config = dict(
    n_layer=11,
    optimizer='soap_variant',
    doc_mask=False,
)
Each number is 500 + 40 x the weight over its row's rms, rounded and kept within 0 to 999. Layers, rows and columns count from 0. Numbers have three digits each. The size before them is the row's rms in percent of the matrix's.

# layer 3 MLP up, 1024x256, rms 0.0864, rows 979-1006, columns 0-255
095:566555502486495484510466513535496561508484464405505518508430503498465525552491517498556558533469520492501515494555524517500488571556504513578515417494487515455533492477468517483502489451478504501459552421550554460585435516455495457450519580500476509511468494485456521441605472474556487454476481571490513475480455459557474532507436537488426488517484517534458480600490516471487496475517531467453458462496498530493472511564514518494468593516470540580509459487468553499555517495467492534521526517475526471467544506469511454473409476508488508530529521473485418584511406538375554470577535509494429500507482467530465430531504504480507491614389486625531568452526530506492529460533476494465456474526436458512480504439446499467493500458541486559508497481529497470528494504527538
092:491443617533525520477548458497586483458550504475454486510554512541466590490557448464449506457470503513525473452495508445484482491500546550559559472469529515475526425519501452503506440508457453524516484479501543518491505453551539553501438484412523532479494494576553496515507466522532466505494417473570479478440533553501465504476481468544440441500485483529473554481454541470508529455518525466420558503477447507588506465480547564396517477514497580453576491488510502424517458468470465488396553528554492453497530452492571509514554465538539511542492444440498509540482495454539499513469447477466457562497494476418520454534497498422558512517496590437465499488564501508562510582526460488505460478496437478539471481569509533471533477552505498525527523484409503536479546474500541
103:457523440502519473459443454554447537473509538520455523500524538564463533557439507497507430563480538549502627513556450491518551553452539531572506476501494418471523477453481471530447532483532467420493515522559509536523447497413509475419444509512511558510466541520505525480504519491517446498518466534468511433541452471471508478495484566508578502481434517508565441503431470448494468488509533423523438470525514436447489484480470503572525491562526470483490430459470517494493493510445406498460557551518483505482477441518497531489462496444518514505511570478505489507493463442498462562529522476540554526535492530551556447482516465500465567473579514516468467426445513503471505397499463515538399537504515533460530489521489503514576601500433524510443509535578484453470555492534547
107:510498556514523471500489474542473493496559534505484459391549516426532505464421486515534549550478513478485534549491474493525510458508482521502512491510508432483508548455524484497500517584571604567511477472486526469551477462481547517541493572529464474502438488525524558510545488427499517486414577503512457549533507482517479461578491562472525549510528520536500410453433474506435445473471475539547483477566467511480429522452517477497492506459537453511456485434543518478487509560463485487435469475507411529507477508481525435475474471427534526510510559494509574524480463452487495478550547627452498401476464562492494488476488506521565610488520553496509545452515541454516452480489535459444473442399457537551460498529532498528482541490519534498506458479462458545510524434483602
101:446520547474512443539526474537472465509470531514493451524516604488537529557522481468446487498496460511466536500567500483500520513477502487411457447420506503463488447508505515479514472485529501487476563552494538535514478471480532431561541553481579460453449470565523493474464507449531500537446490503511543478496565562563477447569457419419520568510531476495460496433563542445509493495485495471540428500493446468454459481504522565467529507523415535479517563479529521405460434520482458491478560472561441498468520510474481521486432490474485531541488508506397529442566521472533551500506563515519526484552530456585480528546508542512544508464560528435483455473550494546540547605535500460493448488561494509487461434470537520495551545508468503575465506431465452506562421521477566
102:518461517461401490509516501498551534491418576523543507437559512480477525523545439483488427548474403493450517467505504506519542522544501439522525427478500468516511427467494523518552573515581511441463530581452436489545515529456464458452481560515441463465472469497477421535579478496525451525465523464538508577537525511508437557517500534464444601556575476523523467526547490481536471541523458461539455544522453487519482425526522527445432537513490528492535469611527495455542515522542481535460502518502472529462491462473463428496527477496423529503552510516456378513554489477475503526508559478454496459523496435571571437538483513479497549460463515425488515505531504526419524480443534499480521461473526473496505479521496545540430516523446528528547486500473539534524565512472532
099:498521491557446490494572403552538467527506473530523472435538572441497514575428484493537500509519484517544532496545529500516547546470500529514464411558532479522498467501516491480510530491488453500456470514439490516481440485491449517512502490489433523499498444543553517484471457468491511497472562464560502443482501482503506499523490427440537458489527449473415526480469487449470531397542465477537472541523499514495518463474525567399504443520512529494467525495469509475566518533470537502497500515514528479481578552528489474508579591508485516545528595513546464544580474468608583501544473601535469431493509533598507498575504461488470595413538545508556505475514533489472467469463471448528515518542495484504542424463539489497478476439435508529452518508532514438551595524474450
098:506494533529498532503474497448515495519505471510543441525486504490508432503496495525512480465529436508446517509500553511533423476547445589485449492532471541528541453538551450502496473496492459448536526602450528482480541527512461481466441525469493507417510424545552486488525471450507496564488527603487496527570517522543428487525459446520496571476491441566487542477487492469450561476550531529513525495527502527504529522478419436509580512504477545522519532501512500473515467514443442521513496516476529580475512433464528463562483534470521473443499488533522470483474502455528597559475520454562437516526516536543454499546551537459512543440495519477514476504607484509517467468404467584478438511420453478446472517443533479434576498533492458533549525505562518629593461506568515
078:471464569500533526494475487533526407489460551501551516481498498484523489466475477411473464491492514508507544454485463556511488528461481476519469462486507436473495580498434534538473523525409517491445416471493462469590421490550488437576486464478470532492467540449552483543503559452524495425573562498508487474517532465475488472486461515498469431515577523472450528483573603487505511510468524484532489467487491477505443439480473493567499503517533508456564480484594498504517488457507455583503534430525453474468475507496462498495508523482566507550503499521524529446460601493477498470601465511463487491594429523451487501530537444493539429526479530521528543571511550575446503457514429478521437506457568532513411428452512503450567433530576504488473459506534487479541490506530513
101:514504490530516481523496473466501531489508503455534505511617521518456501508497570538497465477544521521581465512476465490512568460503496462519446549485477562542568502532509520515507481556501376551558464525453465486452492485490429533492520456452453561453465480519453451466529476449448494505458459516532435511430527496562414448489476543518541541503534472460465524451483507449465471422493528510526572546489488464491481498492543536574526475525491515447619538457517537527513470541553545439418475434543421499547526552550464502498470524559506467453473474489492502483457496523529519505430465501497540480476520560475513473529598485573499538519461532492481517439478489478570546516483480465463547576510425560534533499467530439539453460485544508463516423531511595546458565533560430
108:475503533474486457470510540452552511538577537503483501540618494459568492449487496490551583525509486490497536519514549467491472501537530529491522512544550509414528457515451422450474582466530539573555514514526502525499440503571489510595539467585567460573473478523470499497489469469530522513501448528473461505505476452478524501502508455454536457519490503463458511518464452498533441506462489485523523498473482511375471503547549472515478478503529494466530551409522471534494450500515536496440497557535571522475568539558528451558447493465434545583520602549556487489459496468444491466524532568417548497463535445458501466490451507548475402497559483435496465583490480607489547409436498467503438509437479538509520490504486508494519478474526457489490487519496523513461470504500466
095:479553524553536471500525519425488465515542497454471444483472504512452517442491526502464496508501533461527538551442511524476575521473528501531393548431509510469567474524476508467546514472512379531478556510508508505528432575522494554462529523513499413483372493534437446513547555502474543454522451558473507518529438482543509453439555535540519496433446533463548463467444542487482524580480519536476407584526463468515467487512526539477577481561566515458512488541533555508463574500522495491530481479502489458486425455496549521534461544554464492524521503497460440515468543475510517420536461552505477504450530498463524529470539574493477450454505545551466553465560566427497494473559454405519549531501474520548545522595446498469478458476478504493519523507473486500453456499519479
099:488452523480495481553521515417475490587575507535516516556433481499469508538487498572491467567586458542554420517565479496478504448476490509511526509529530540501469512452470493553537530512600461540522480518488495560483465511546538501529510509536458591514483496460442498461528497494544563522506515525462503467593593508560514427551463543470558561434545585423442465553479465549622467431552494444478458534524505501472515471494516502494495559526436465495503470501582511542469561449497537505461555451499473533467378508454472456495480478445496535490450461546432497478496452488508531514526540479488521494479523556478440499512495434457465549496418487518514474487521502486468501521458469440451465510483430484481494494493467487518545442498511509579466421519560470493490532440512473
106:511498524516497511451460488404478539459573593482478540462485467519445547478508500456528508477520525411522510479489485468505529481511558441555587414521603472520474503479476464478553546579454573562518567452511579557477525502483443524457531498460434467474541459524580430525562489500390542465489477488533509579478564523550481499499502443503607588441542550443472473453510485500548535498478549512493535502532488587496473543484478436526524508588516460542515492409432492463498525523502525475477501518531525504529511462456559427450519568471485509492434452473448518528560503513445526492482457514546563460544514480539551448518464463465512559487467541492504498504484477499510520506462502463504489409499436495522515425516484467484506478539525514482468499456496499489458529447542475
104:440412508504481491451482500472503559475574471507485462477451556465501489481449483453540513517483498468514498482536522529443509550456447494473549456490509572536500557554526486484576498511550504526444474469435497520450500493506513479506447536490479514509493539559506458465499503538479578505488527520476494536464466522525443424472531523528491512567501348542481506509481451536464479515491578559497495504463457426537517504427523510482466545537494494501445483408509531444478558478442493523532443520427551521498447571540568522520529578406446482492395523505429472574507499508468542464512454525409525517488517499550497518493444488546482491529617502464508491529469534452512527511405449474517494519552474489499544522561523488642474476509528486511542493569508528497527511588469508
103:535442505483505479427470523509495511527381450473495512499541499524483537601412555514447492511576511455534494493439488501428526481555483540518563465476508519494527497545538470492536494535507443411533574456482580484498553472527462565444443566473538489527521472528432480523526524472561522500515540531530498491498449453515474516481494445458483424486508509519516588466485542553474475542522478457464476428480565554522530467498557436470471484507480542461480516448515537509518509525455494498563523432530508463509506494551482539544491523539479528543472400487538505472548540559518506601568519559531545445518473514466494514500493527501508455455456479548546439464505465468500515401535533489521498586537477510442433395435558500476466491560506502472561547443485510425437461490490544
109:537494548492508478453515501505447580504565548514551478506589573536544509509489451412440510435504500512531518573408506466551544518526582422587514534535535480491522545441479564500455490591486624467522501487479512437494455546486454490501471483497500467451488534471351496512458533517462529456522501562451474538611442441554505523548499495493459474483509434457479496532505557501475495552460492538519487491536499474442505447467498445479526525453469514542447558444471543460478527454484525417488528475442478485511537470516463542528553454511543541519531557503507460476436470510490566423491471453504514536497479487481480460501496534499501533610581517525528517497573463532492456532504533478484446472561443521482527452456472548485507528482488541444518536459489501484526531507521498
096:461505570526500527499480502530536467551522435560568464466510548519557480539531442560473504497472508418550546547464498413520487573574475475555463481458506510551455511485505537472506539487443448518448460428467533468551422553606431476472565496526535478522476495530538451545465512599485539501482517505464528552501519522473504527530530478440540542490525500452463580493540502515463501484462474420510529495477535502507491457500470606488572525600423548536550503554568485499473460529484472471482500461517435557541500470509448554527524530470528502470430611523487519515485501541543510460471505460496452492536489516462542430408461506530488500460424462500543485559449496460519487498490500528487510479496528564527555452516446520509477466498526464517465522506551404474579512563446495
089:497518551556488517481450568432551430556519461505455481495486487459543503455523517493516507547523509495454411550524514509428572479482537463565434503480507471433531513532483546569447499479457453573539464454566476500483502532525547490482481486516493450559441565510516555453467427482556518498469471466503539501490551535493499505566568490552440496472475488481483520468512508558480490421487503475551568453501513516540425627495484474503485537489488496549553539459538480437539534494586493423533466516481476576523454531541388468512525528532505495524512488483487492488527522457523443563440452569535532528467557473507497449449522461506474517508436463541476553484516474521577500485444529567471476481505483562529510488448420432480481533468420491497407499499495538491594525507504423
114:514464569450434528452487491520487503415499473480497516455523481529538449434445527540508488520469483527485446499389516495558514617461482540476506472464528491494501482555492476512524555529489476492521487519484544505516513554453462500520537511475438484481464475553499507491594497471459509445486443486564448561485503511511548487570421541512497485474468464528564444479489508540533528524519472578530484494518476491398499485458504614475494447479425494461490474479483546572521478545526559451506485495596379478497489414460459461530450500530472457543547475488479586531499485543527538498554490495511507485482515534467558471462510532496531531507449487451499500447503552553448464455481507582549416533493433574481515501552564403501459504533518539553466491493449477616505531463492494
102:463458552512584525552467566502489541469607501449569522554488451484464538478436538488488488506486543495564441526521499450502470525506484516533526449510520472515499455528505458505495516501587487479565478494492507490527475508424482584469575559459469454524466507494461531449532466426465529465419513539506483560503538551516540545527459471501520534434516515440493501477429536467497481408529499485501494512511492515462501481557520426516540513521546492506570493520480537468490582464540516507494563445449472510518559535539511426467490541501505474456463587488512484435452426446454520454443490474495546463507416497421499538505525471475514548487514472521604556528551437474411476514393527461539492517469506598430450469500543529497537501478468543485454496561504545454482473413519528
111:470555479507474455479466421492485505507559571479484462514494544462551550465477589524408507551429491490472541504512521474463451533468503483434534547554457527430496478519528454472540515450519508469445510518534526548470511566446480560519482520498443531438490478522554481483439486440555453538502480512469509499513522533525508438545505459488457439534577489536449484493528496506440536483481540473429455408480522542506532479481496535516547503529495407427532545566501457477534501420503555566536499581475492539436467490485545480547452489537503472493525429530543429526600469500565511488484516476486415534572490537465519498432467491484573553558450507527475474429516597525522534479448492437539515532521424437505486452514474439501508514526534454549582514524450484454501538464465479
107:531497510508555474437546439470494507495444544520477542438517501508441551508452568436499454535512438478501440535508481460497540518420519500501469462473511460450531578474493492518441568546515509436448506533494455542518477487460497540476483508526519468460447410476520486445470505471573508570486518443474527459553548379515565547580496483529484473536542543440568511521497531527486506484457545471445460540548514530475451440548470515484459489510491431511535536436420521564536477518514472458515442482474552545565489481489500518535568568490396479493514481489538486529401515563529544487530460439562520501569471516461485532454572506532479538501505547556440466493539449486424519479430564491528446541477519537467511458559507536470572491509485524505508499566506527569537448441527504
102:509459530461463604446535488483542441523481462505438543549536559468507503516537514462473476549584466446504472509518507513481553516405428593435428449407444477519525584542493500479464453498526548488529538502469452424420470492516498565585502521478458515502444476504508524411513421489455585515509494466460491510452550512512545456478471477586549509480541471487546464549487500553513544572506571499513492476527525569525578484538508520512509493503548535501471525491462496460522505571511459526540498486443457523493482472446496442506530475607431501458468488513501489511546539556523580530460498495442488488473474521468508492481530443457551614540503471484633516477522510502499470521501470512524495498446449454500502436483507510431544546459491532490572517510490499535489491467514499
091:531521539527416629516445431513507452462611494505501457489506483466600602516509558504452520448520516525543552488466472566510517491572511483581482506571588504487513489545532459564456493458558556530532511503500517487421458508459493504461518497473497495501496541490502460463535516507554495439496537435481495457465499485539419548484442529472470514515493519459524498422440484484513518457525516553522505542469492483489499524495619542476461534609452538525496475507544453454446537488495463444449608484504427545599545478518536524544479508543558410537500481473490458525459496536476566487530502515504514434535464506477494464494452471442532497444494441440455549462516457531456531471463523498510474496487513455514498504512439468476504501501460493479531528540474503529475488388497537
093:494522512508509550500468501487519524497523530581574504424507503580532476503480505512536559507477497488519552471475490517562524558532447464495391532460500498529592480498473538446519502498510478460490520470530493497448499394535542511484508567510443496501472537502497424396503547424512492524443463459525488509466470519473511460461457535560523509528484499529557575472472509514570519413550496494529543488571475422450394507542556518497543478500454514590527502607444530532513525536477521471505521505503404464510379555495499515514515565477493473463562520542445457525421538547543506505426491497493519530405514501465543428483548518470450480529450432553471532525548539460494511407471474486551472550472473452494524498458524488498464516534505492514491539519505507457457462458567527
105:502489525508479546448571462523503511529489480500431511565631489515514522543483502511559411549604408470450559480503549529504511435487480506526537465464542497528532464506505494402511510493469563533499504529539522477429525492535535488513457537480431503521553526505470523533515420491454493525480510602428493487585548439519419484498563465435517508473465434457414418483521548465436497481497524487495493515433490507560513534508524423569448605558477511458492481460522504465526467446539480494512528533491500487542422552558539485497496508527447484484516525441450508456509539518475538526463517536471492493500566434471506479476456548473508548517442512553525456516443552484459459477505483508480416481474507513485429486522441472504486522479494550469494441512397525491485458559557469
098:550485526505522556587467514496482500462533468533405486420535520491498534464451528462510445521547494454590493517526540493533516479478573507477546428481560515518532480546561562470583491516417522474470574387523486474500564525531530528540492523527532464489494408539526429502554492516489511539434537467521524498557508554559520446482462470507481453551505512436471492538466525551442461558548528459536505546508477511460429479487558473527482469549501470479472584467492481499517456503465489535395480502551533446504555497533445529488478436479486508484478553439499480535591498551474514469462489509469518504455516517530457511472512501514556479471503449500475558570534565356470482476572482443540518437468486555522488470485495476506483536589544431545517545483499497430529475491488513
# layer 3 MLP down (transposed), 1024x256, rms 0.0615, rows 979-1005, columns 0-255
103:440486488409476516471483493496522554442554531489484482533503472537524506412534552479445490498506438437493546518532452543504448545502535506471488541564433467499481449498472441555501467466518501574533459479533496566482544546519458555522560419578531486486550509553491484515427517578489474485600481496515439530451481529519521486535532494463500472564445565533520582492482494428463514539525512533529527507480465504502534461551508539453406539547507571492571479530452452553494435465547438516498516493648558491479474414535481461509516495457471505474536470486443478513535520512501499482493593532515483502419517530495509562456513488519516549447553501498443476454459540452487527513508574482433563510534526547556469519530516492472576532512448479527523441487533495506467415444515499
099:497542467496514457502580519440414523576506483475474517557613416513525408463569472548454462524460502444474527487497485518503559570496585559501505529492424559413500541522552537592516493540500477512530507531493465500444511524521526484535534484451502612522497490485532476455457479493530515515525536505564546525461468427437529473434555488548580477470506472484556504515509449473487476494516571416452462521515507477567500500463519516486418453526443490534551466532524515446567491526489440488517500501502537485535482525545530464544509466520523555453484468504544482468494547525514485521454500487468462576542549484497507385477500545489493420475483446456452495414542524494509457523545533497489477552520490534503520526486575534451533518544533503548529436498452464522535438399497484
105:503484467472538444489565524551526551446474479458586416516478494493494499485509479470505447472416518459407507527503584542525458523452498487499539567530534490445442526516492514483464529489515474535443422520453447488458478521502551491556482403492533477471454518562567469481511520464531517467507423489517485473442572510485424512487504485518556396534482470489439512426474607563505456474488489544492510524429492436440517424474466416528503504545443499537437488504573507440541478491551514489502531532512494485535536512500534515477526519443447489453537501474437448489479454530530468438523546576459462570523480514530618501552519429459428517508512511487536568431478441483533519481501520496546514468494521534527472464484508493525563484512519547491454445507513414566474445513519501
093:596452553486478503491449510532515544428474572440420485500530455560465490507610564490488477467473499482513538457510481457459511430512433551584496444423490542498523503499526517459493481492543468460552484493475461499613614474506430500502485507400552482481583549522492511485415449589537566512487488449508486528491533512453513468486477495450512490529573527445523443452579516488475472545443486465524533484499470473484529494488500574515439516538511572433493465441453514545509477468487484479535478555406530482541497478445546546451506503493482492449507454486495477483541522471539544450493466512437510506417489557477492509527523495447504547491504544501497462474472513519482498492552542479528537551454469475471479553505484448442480433499379523486523475544539460565504493521461444
098:529497507557416469503481526493417430538589502511509463550491500534531547420569481499527451526480469514546472545473487539513529551518439468515486566525521527406481478456456458514455455440473541468468528531540482513448471531515546495480541507460515502493596527520537555498504433445452539465543555516461466531543472451392544498500495483521587481556593520546448448479464517522494497554510563475542514506495550464452446528522459454491468477530465459510500502543526549532490519534538482416572451440503460535457496517545544419531549521519485505443479463497479506438482468518531426594520494468567463531472478597480501526459538444530496513500527489488547494449524578562480511537548505447453456561493497505470525531489597566497521580538531524457467452515552535508479537516511492
110:486482434517528544450519514498505428567571526474480473566510549443520513475516438567488523466535501550531446518456560479557484501490535532508466527554542528500494450537446476475549474448533467549533584488521494498513398494499540510491525493476431475484547466550472549527421460564446497515503524494515535480517507508528563467493590468459547473465551458520427482480562461516448500407497558443557491486509538512472446469532518460498499517525560458478559442496483476507548479443509465513572489453484445542496525535445526416549483504411551454594492420525513572502410493457486490499424449433513501494491575503452468501510518495530522467382510475508459452438546497571473469513546472517535481452569580524457550496471528499441515511508558488471513492472525492507527490499497441
097:461501437524459486557516468432501472458522481520486451467450454462481471564406499534518449496462486485497491505438505526518467426469527446543463496504404537486643585539500448433495495565551564468476477555466463459505557531487532520515531491493472528496375529530473527450536515512487519428570485514484470406636582456495471479469531491516451468564462465511524469499522456473504511507518545488471482452412495491555450561469496446499540508510549452443542568545480513487464486487531493454487441526502422494507490463471548479516564471537483449584465532440468497459446498521441452485442478459482449521535506496409578479515538474496469543441471529512490469541500533562478468544458463532507480473469459439477527520508516523503502446498496534475491498463527504468497502557484473
089:467520537562501496495497471539549508463462495515476467487484425562464518456505464496453478453472515528535516459525514518416483476541473458516501495482488565549484432497482493493527511498445505515517483544454470487399495454540481502526440549496506575507572518536503529483484413499470433467554531525526452506554461459492449541519395534529412482453461453527519534493491497532472521541505522533596468496472524498492486504444459540497516540508408460519515553592508526547493500576509516421493500445460538491484509524498447538523496569549560561402443562470528441540488492455519466492530437477517550603493482411579520468491569543565501482465520478463491522446542522550486491479557505515480372477492442496507532527567537538511453447556549514477523489493546476534463457428525448
081:492512492463525473529570481521427503504500501517488510557510483485501547474475542546514543510515397489513430405507506478539507482611577527499524500484472578486530471556497563453554516439506465529540524497470567520453441574452492479462535528470501548538516523433438450484457497566430445469498541531464487560509445471548581522528477458453484557481505529512529479497515475485500477507580510417490516514560480492509518575524557516524554476533531530538439485498511489426540482576511540483481432496479520455484502570494541572452475431468547404453519477513529455508518497495584498472433507504428508520511483469527490528484444540556420456521478536512445498518443525413460467490500554490535516460450529491518510512531538469503498414440504556412522502466392518490523488557492543
100:546459467492577431424549487496532476514524427541549505445508409484499512527513515439523485478522540523508471506489571500497511511473570515474523467490477506477382476479503480416546479512463544519578548536567481565474461521553550523587463543485476500443502484538474451498492527495557495519493402499537589492461500491386489463519526546498522442549476541491537494499532493546583511490509516429466500518501540476544448484559511445457566442456472528518441556511504498474490516446526458520517414488446507546543482519583472421535471499438548431480510501565545467513524497557518553478462492502555505434485473478476459469525453458499539467439513539490524501507537444504436529472536480450534467476421469509500578391480514492508485460426457513513517510510529446419486449524521501
104:513585531474484482506494524487502463475532507504503508483502474411497510585437522514559467456421492532500489492453478439461482450457483511561454471455398449521513472505526469527483474512497454526514553593537464520522461465574544426497440501432493503495454525554507418467469422481419456474428473426509531489479483529456527505505458463531499524459520495613443467503558493560543501543484537454508464422593520460540489520489511451538551526550512489497461459521501560509439483462466555455399515570444484426553472517495483455540490498578490490434488561481506461523520486467532459510513534470492500468424441521541512465498535515459574513466474454525474451543489497559431477495537516528513532492377519494448561472484491538458429463491479472484494519524505539508587493500486500
097:460507539453554521484451457535495487533470584582497462540474481555500511516490409440485564487481552511434501490555471463524448475490422496479428508499536462482470445505465470477468442449515489472514463574560505474473553521474580566494460484481462524499523589522561455556533563517533546551509498453561544492515485565498552491519482450472466500540508532483466488541411482520399563490512508489588538534426487559446491542464501496517445499526522492531471503454502435510530448446513546466502489514526441504525473540434510550491504576519493492489513573523500482550572516567480565489426520425477446491467488423583464494515407508578549465435507450490524471470553503548562457483536522445501517537485449496471517430533466461465474449434509510514524485507526475548510561506499511
101:440509519469484487445502538498550432539469516416493442518477527449497518491563473464458451486516522481492546490505442519542533485412529445539513516491474547516479516438507496473485561476492595498612466509431554493423528523591547560583597496535487479426484450488468588505486520486508542533492487549529494501545519496536506447465479583494525453490540466477475481472527472568500510479505542540520519455475554519515500531546485521478532461458477511513474486507516540548515515484488484587522488481561495543523499551571503467467487467490418575458420484597448430514527474396510576503442446450440502474511523514455506477588529518538442466493489475555527475480483535508550465525479503542470492542495483499455408532526481524499497519562564523573519561519496490512383536523510504
098:491551520502509594423463459454565479493519469520529442477478516497502469495624512459435499384398579438511540439555493527495512525552539453489496515467429476517486555461440525508499500493441484427521440560444494531526609522501497489553438459494580492511536493434548472470546513516502572479534462425469438511495454491514533589525475530486482507494528455440482524490510530435508501540507526531475555492484485515474541473528491562511528528533506489491494486461491530504534503474532424502582506562448479496456459484572498548494531491538521484508497494468518491430498497441429501521499557568506514479524541519481500523518460524525513458500540482438595501480547564599513546486531520486448576585558518524463527528583508515444479436461494514548487495469493499451450469534544479
104:486487498513460524501464470537505514542500540461471447590457499449502569563516550502476494542496525509501510524497467476452503573556545564572486461587580475475488575505587497619491485463511451482480520488486527485477577501499514550477455483521507472554558594370471506533473483506508475496495516514523529506483549496561502526496524534500444505457455545485560481546465511455429573479501531511500528436468561541495489499532546485552498567475538500520590490565541462504532461463491611495548483527504495528482563498421527545545484445391517554524529462466472555564441450534519464488470473568469490571516547487494510519497501420449541455473490475588486500495499534565500483495507483484493477536478492476529458512455487479424432479462445478544586532510465519506535506454476554
096:509485505502478546558527499451509479543473468490510484512486498447459436470573569505581532507402558560549495501524481548466463503496480550470540514462478570519483532448472482514509491509467533461474531459481492488488513502533548432437483495456559485497448475543474487518533452550492410493522484507539437559513533503525540606479511476528491509483518521464497464505552481447477470472575514532479524509553506497514492431451515521439538496555525556432471526434505521502605488503532461486506497547490496471519462513437600538531472434456473479544576590426465516447384566517515474523413501480468441520443571457506558535507519534503469587483519471514455499496484485494482493496538437562549432497482512539436588516473471568546609513425490490553539524510509503493552468503472524
117:536505470481449539544497378436428512473547527557507515468521572490508496529467546545512474509552463563527465431542477502515542493578531519449438480511521460567441574509498549500537513425540479479448490488454512455461529515474568504476465531432561441486472514415496520470438537544528512484479551513499505452565497432537443564486492519479421525449479515478413496474497539538508434479593512441545498485553523515531515543515537499489460475476522442489427472526462445518546488460524530475501535531484430454502495513541471421493559531437526514471446482458472550519508482507513480500508567480496495589511436503506543507474486477484525526522501512557552540497547517529532526547439586497521408488451466474523477528527562583538450458496514487491489493463412506555510480547422589
106:517511513461515471525556536535432532421454480427430590559527422517477515473453429556571513484485487448519512532540495453566507500558448436531496522515510486454548507519501549525532452504488516550528561507509447516459526495530511437472579598433464479534484483498482514549489469540513512496487488569444574529433482523494419479474525485464479386588445491466487483450514474458480511532539486504473534492502488471524449520571509539491480495517478539528471528537433546536520550574491426539494479497516481519551572479454484491452572494536463536478541558482509547539476474462540497523480501380477470540459449459538581518536488457499503556568572516564512530443492443557520463503563511486477524477471489429473510482493466478484477539559518547529524460513533528512472553589509564
100:475486505469453517528520545533513498541529522481426470493483467470489512509453447523497462490538517474566453502494503515449414535492561524496489412546450543492485415448553523499494457477479425454512438465414543542513501525411480539460504501516431468530470530457521441505448488542553540492494488561525552500546575497563560503561518537464514482489507518546500487563500566503456464488461504534465527505551487480573519484548458482519418475546546524543581445523442540510552505506550476540476537590521547485545522460463528474541480499513462465480522470448472523569536424530572500582453518444528524545471469476461579504444477406502490522458493452467533524521506517496502505534504493502455468556522611482454473553553507515425588558481587475520505493567470544495554496571510533
102:506491468508505459512472488480559557461546474432510509498491531496505520528479511528479478484467482442505490531528566569484525523511555527446505508495507518573440480530547488571537539452541467541491495534439556471517502472453500532529482426447505508519475560529463418453511540450536534546431487394534534589460552490510437471559494486490554511426549449480577514501561519546413528476433467484478561551484473493479498452489517487474533464549484553445474520495463538526471470491466578447458484573455515491476562500510478548405522421472477496458540541413497525521529504526505487456575434482483472541521455498575504482443497534495472511507452580446484510488572467529515519460464534537441443482490440508499392566546532504503485444528457533501451584471491494583573499529528461
089:412602493528530510451527495505566462568468518569514451522525589539521479469497481462564543560527414550467483562510470507514548490472445481573428506469487470451491513570551497500505511502495538442500524510449527598501495508547495568510496488515458507542598477478528517523473518548502564567497552502547520532534446502411526520522537494473464452539458462539457449513448531529486535480523547483508544507532510506505492537418534442433499446546516529507514496468528519545485508515508477534547541473567421499524535529561542420468465468545449521462497460497475532443488502492490542501494471532507530458581530556516415533571535550472528487448486429548491454466486464504442511490512419531432440473501497460501565451486512521427544515565581492489441545458513517521410468537486524
102:485611546534566494478415490526537464500551557469492437473508505583425539480530491518566493485516468450535491530476431544482454531474456542445382499466583501545486543589489495433532518550511529514466441511534446499490480513446451508490435518477457476539474468478484454444507520491446508530514487574519564479473463556507508413514469524559453433453443481491476517505564556476513483541547441543537516585487477530552509548449573518432532493493486569515444524540501475596494478470422477548495495491515513501503540526525492532483513500559468491463498502510527444478467546506502507568521507516453469519485546497483456543511495588455541416555461511452405508493481447483478523523467484469584506500501550503557454476459449459484492508479478503487530544492543432524587468441487537
115:596450472430532522425549521473523516545469582495489487493513447593557503474498525504492544460458526574529519448482529506531544482447487456624564493583482475438465508501508555509550529531498576509458476482535499456539491532557553456562549473445532522455498453495530543554514533568477516494485514467476536501458543472499508500532550452527501468549471511448538476478486513425544526483476531557443503458508560445522462453482462493560513539473492546512472558507524520453502548513504542554576556528481484663506451489512514502466462499493484493525570474463440494554471459483509523588514584514498465509611492489467525479526497501517434542450536451504525461490506457559478528421502499481511514541498449566516494502535498468484485489568467506523506414556511467511541555534506566
096:548483498492523416512520448448475470445501489545477497495456574483541518452530497576497536594463468448503475544493535529488460511518563437496517453472487479517448506435533527482552486512480444496482475484534558499488493525524434480477510517550510495518491493443522510487475548591461491454472513501483508531465550521418559501584498415508554530452499439500516500498483478506542559438548452473488562558524500509529495438554479561475435519507479510503464529542569449557391457546540536526552457521578604484440548469453528512485567556579520495463530539467530531554554473510554554502492554577478535477456445471588458553456457496547513498594529456520515504477460480495528452469491493494432524484492475439467537455512428512500549580499516532432462531488494493457478471453523445
090:464559447478657470526592501521456482513428504518489415498497514543458434456504478552535496533475454488457522457519516531557599441483517536470479465478487540473438582507452538493541477504453473522523410513528557467516440478551498470522548441501500491503522488555502487601467518502429446505516516506502519576496408527443506450504486494497496566551490487572500511551503497460520462505505491476461499515518480538525499546464478503471619487421508544476432558504501512451499512488499485513506495516553526459487510513530479527478463465480466543474512490574461533472498541494472547523474538484518419580493508482586498538510494457479494529494516523518567438460466490430514508485506488520469502502438451466491526508445537460533497525537485416519436501489463537485594442655516531
096:568459566537467428516512455557429522468573525474504529497455481444594515495476487475503582606551503542581546485505399545504509475531504502493445537514491483484457564494488433479505522467515556499477430420501511456567540529456517534551522517487518509558523423476473521531487535588489513533539511560518503477477483522507521458514443509489440536548499458513487510454431516456432434528474532524463582473553486474427584525455559527491517527528587521507564484537484455446525494524458469505454532582525483504557532505499560461447455535494505493499490541498517513546550514584502422502519538499487451529509529475531512438467459486558462530502440537500460495514455460516508541447525516494450530523512522519477575496472507575397499561437526566478535484481553478527526509507436452
120:514519516524457511562505522557508495497549533484472487536436474468531437516526472522543456505523495530492524481480572508575494470461528511485455472488513477522541510522490456485460473481559450496522451546444488506542497572478513520516444492445463544493580557494524581570487545567487495427541583507488603522469508411428546509512642463472521552487517502515451487424453602502488482494507534475538491438545514458511488500501508497454457535472435467492450491479528450504566580494519442446525441535437436460489530514462569444523501525543514538532531478453449493481547479504523479507452484541522478487485511565535513416475523532522522466508550456444559549581505423480433454536468507469507506465552499513501495536546503424584506464439529455549446496515607531463511482456496502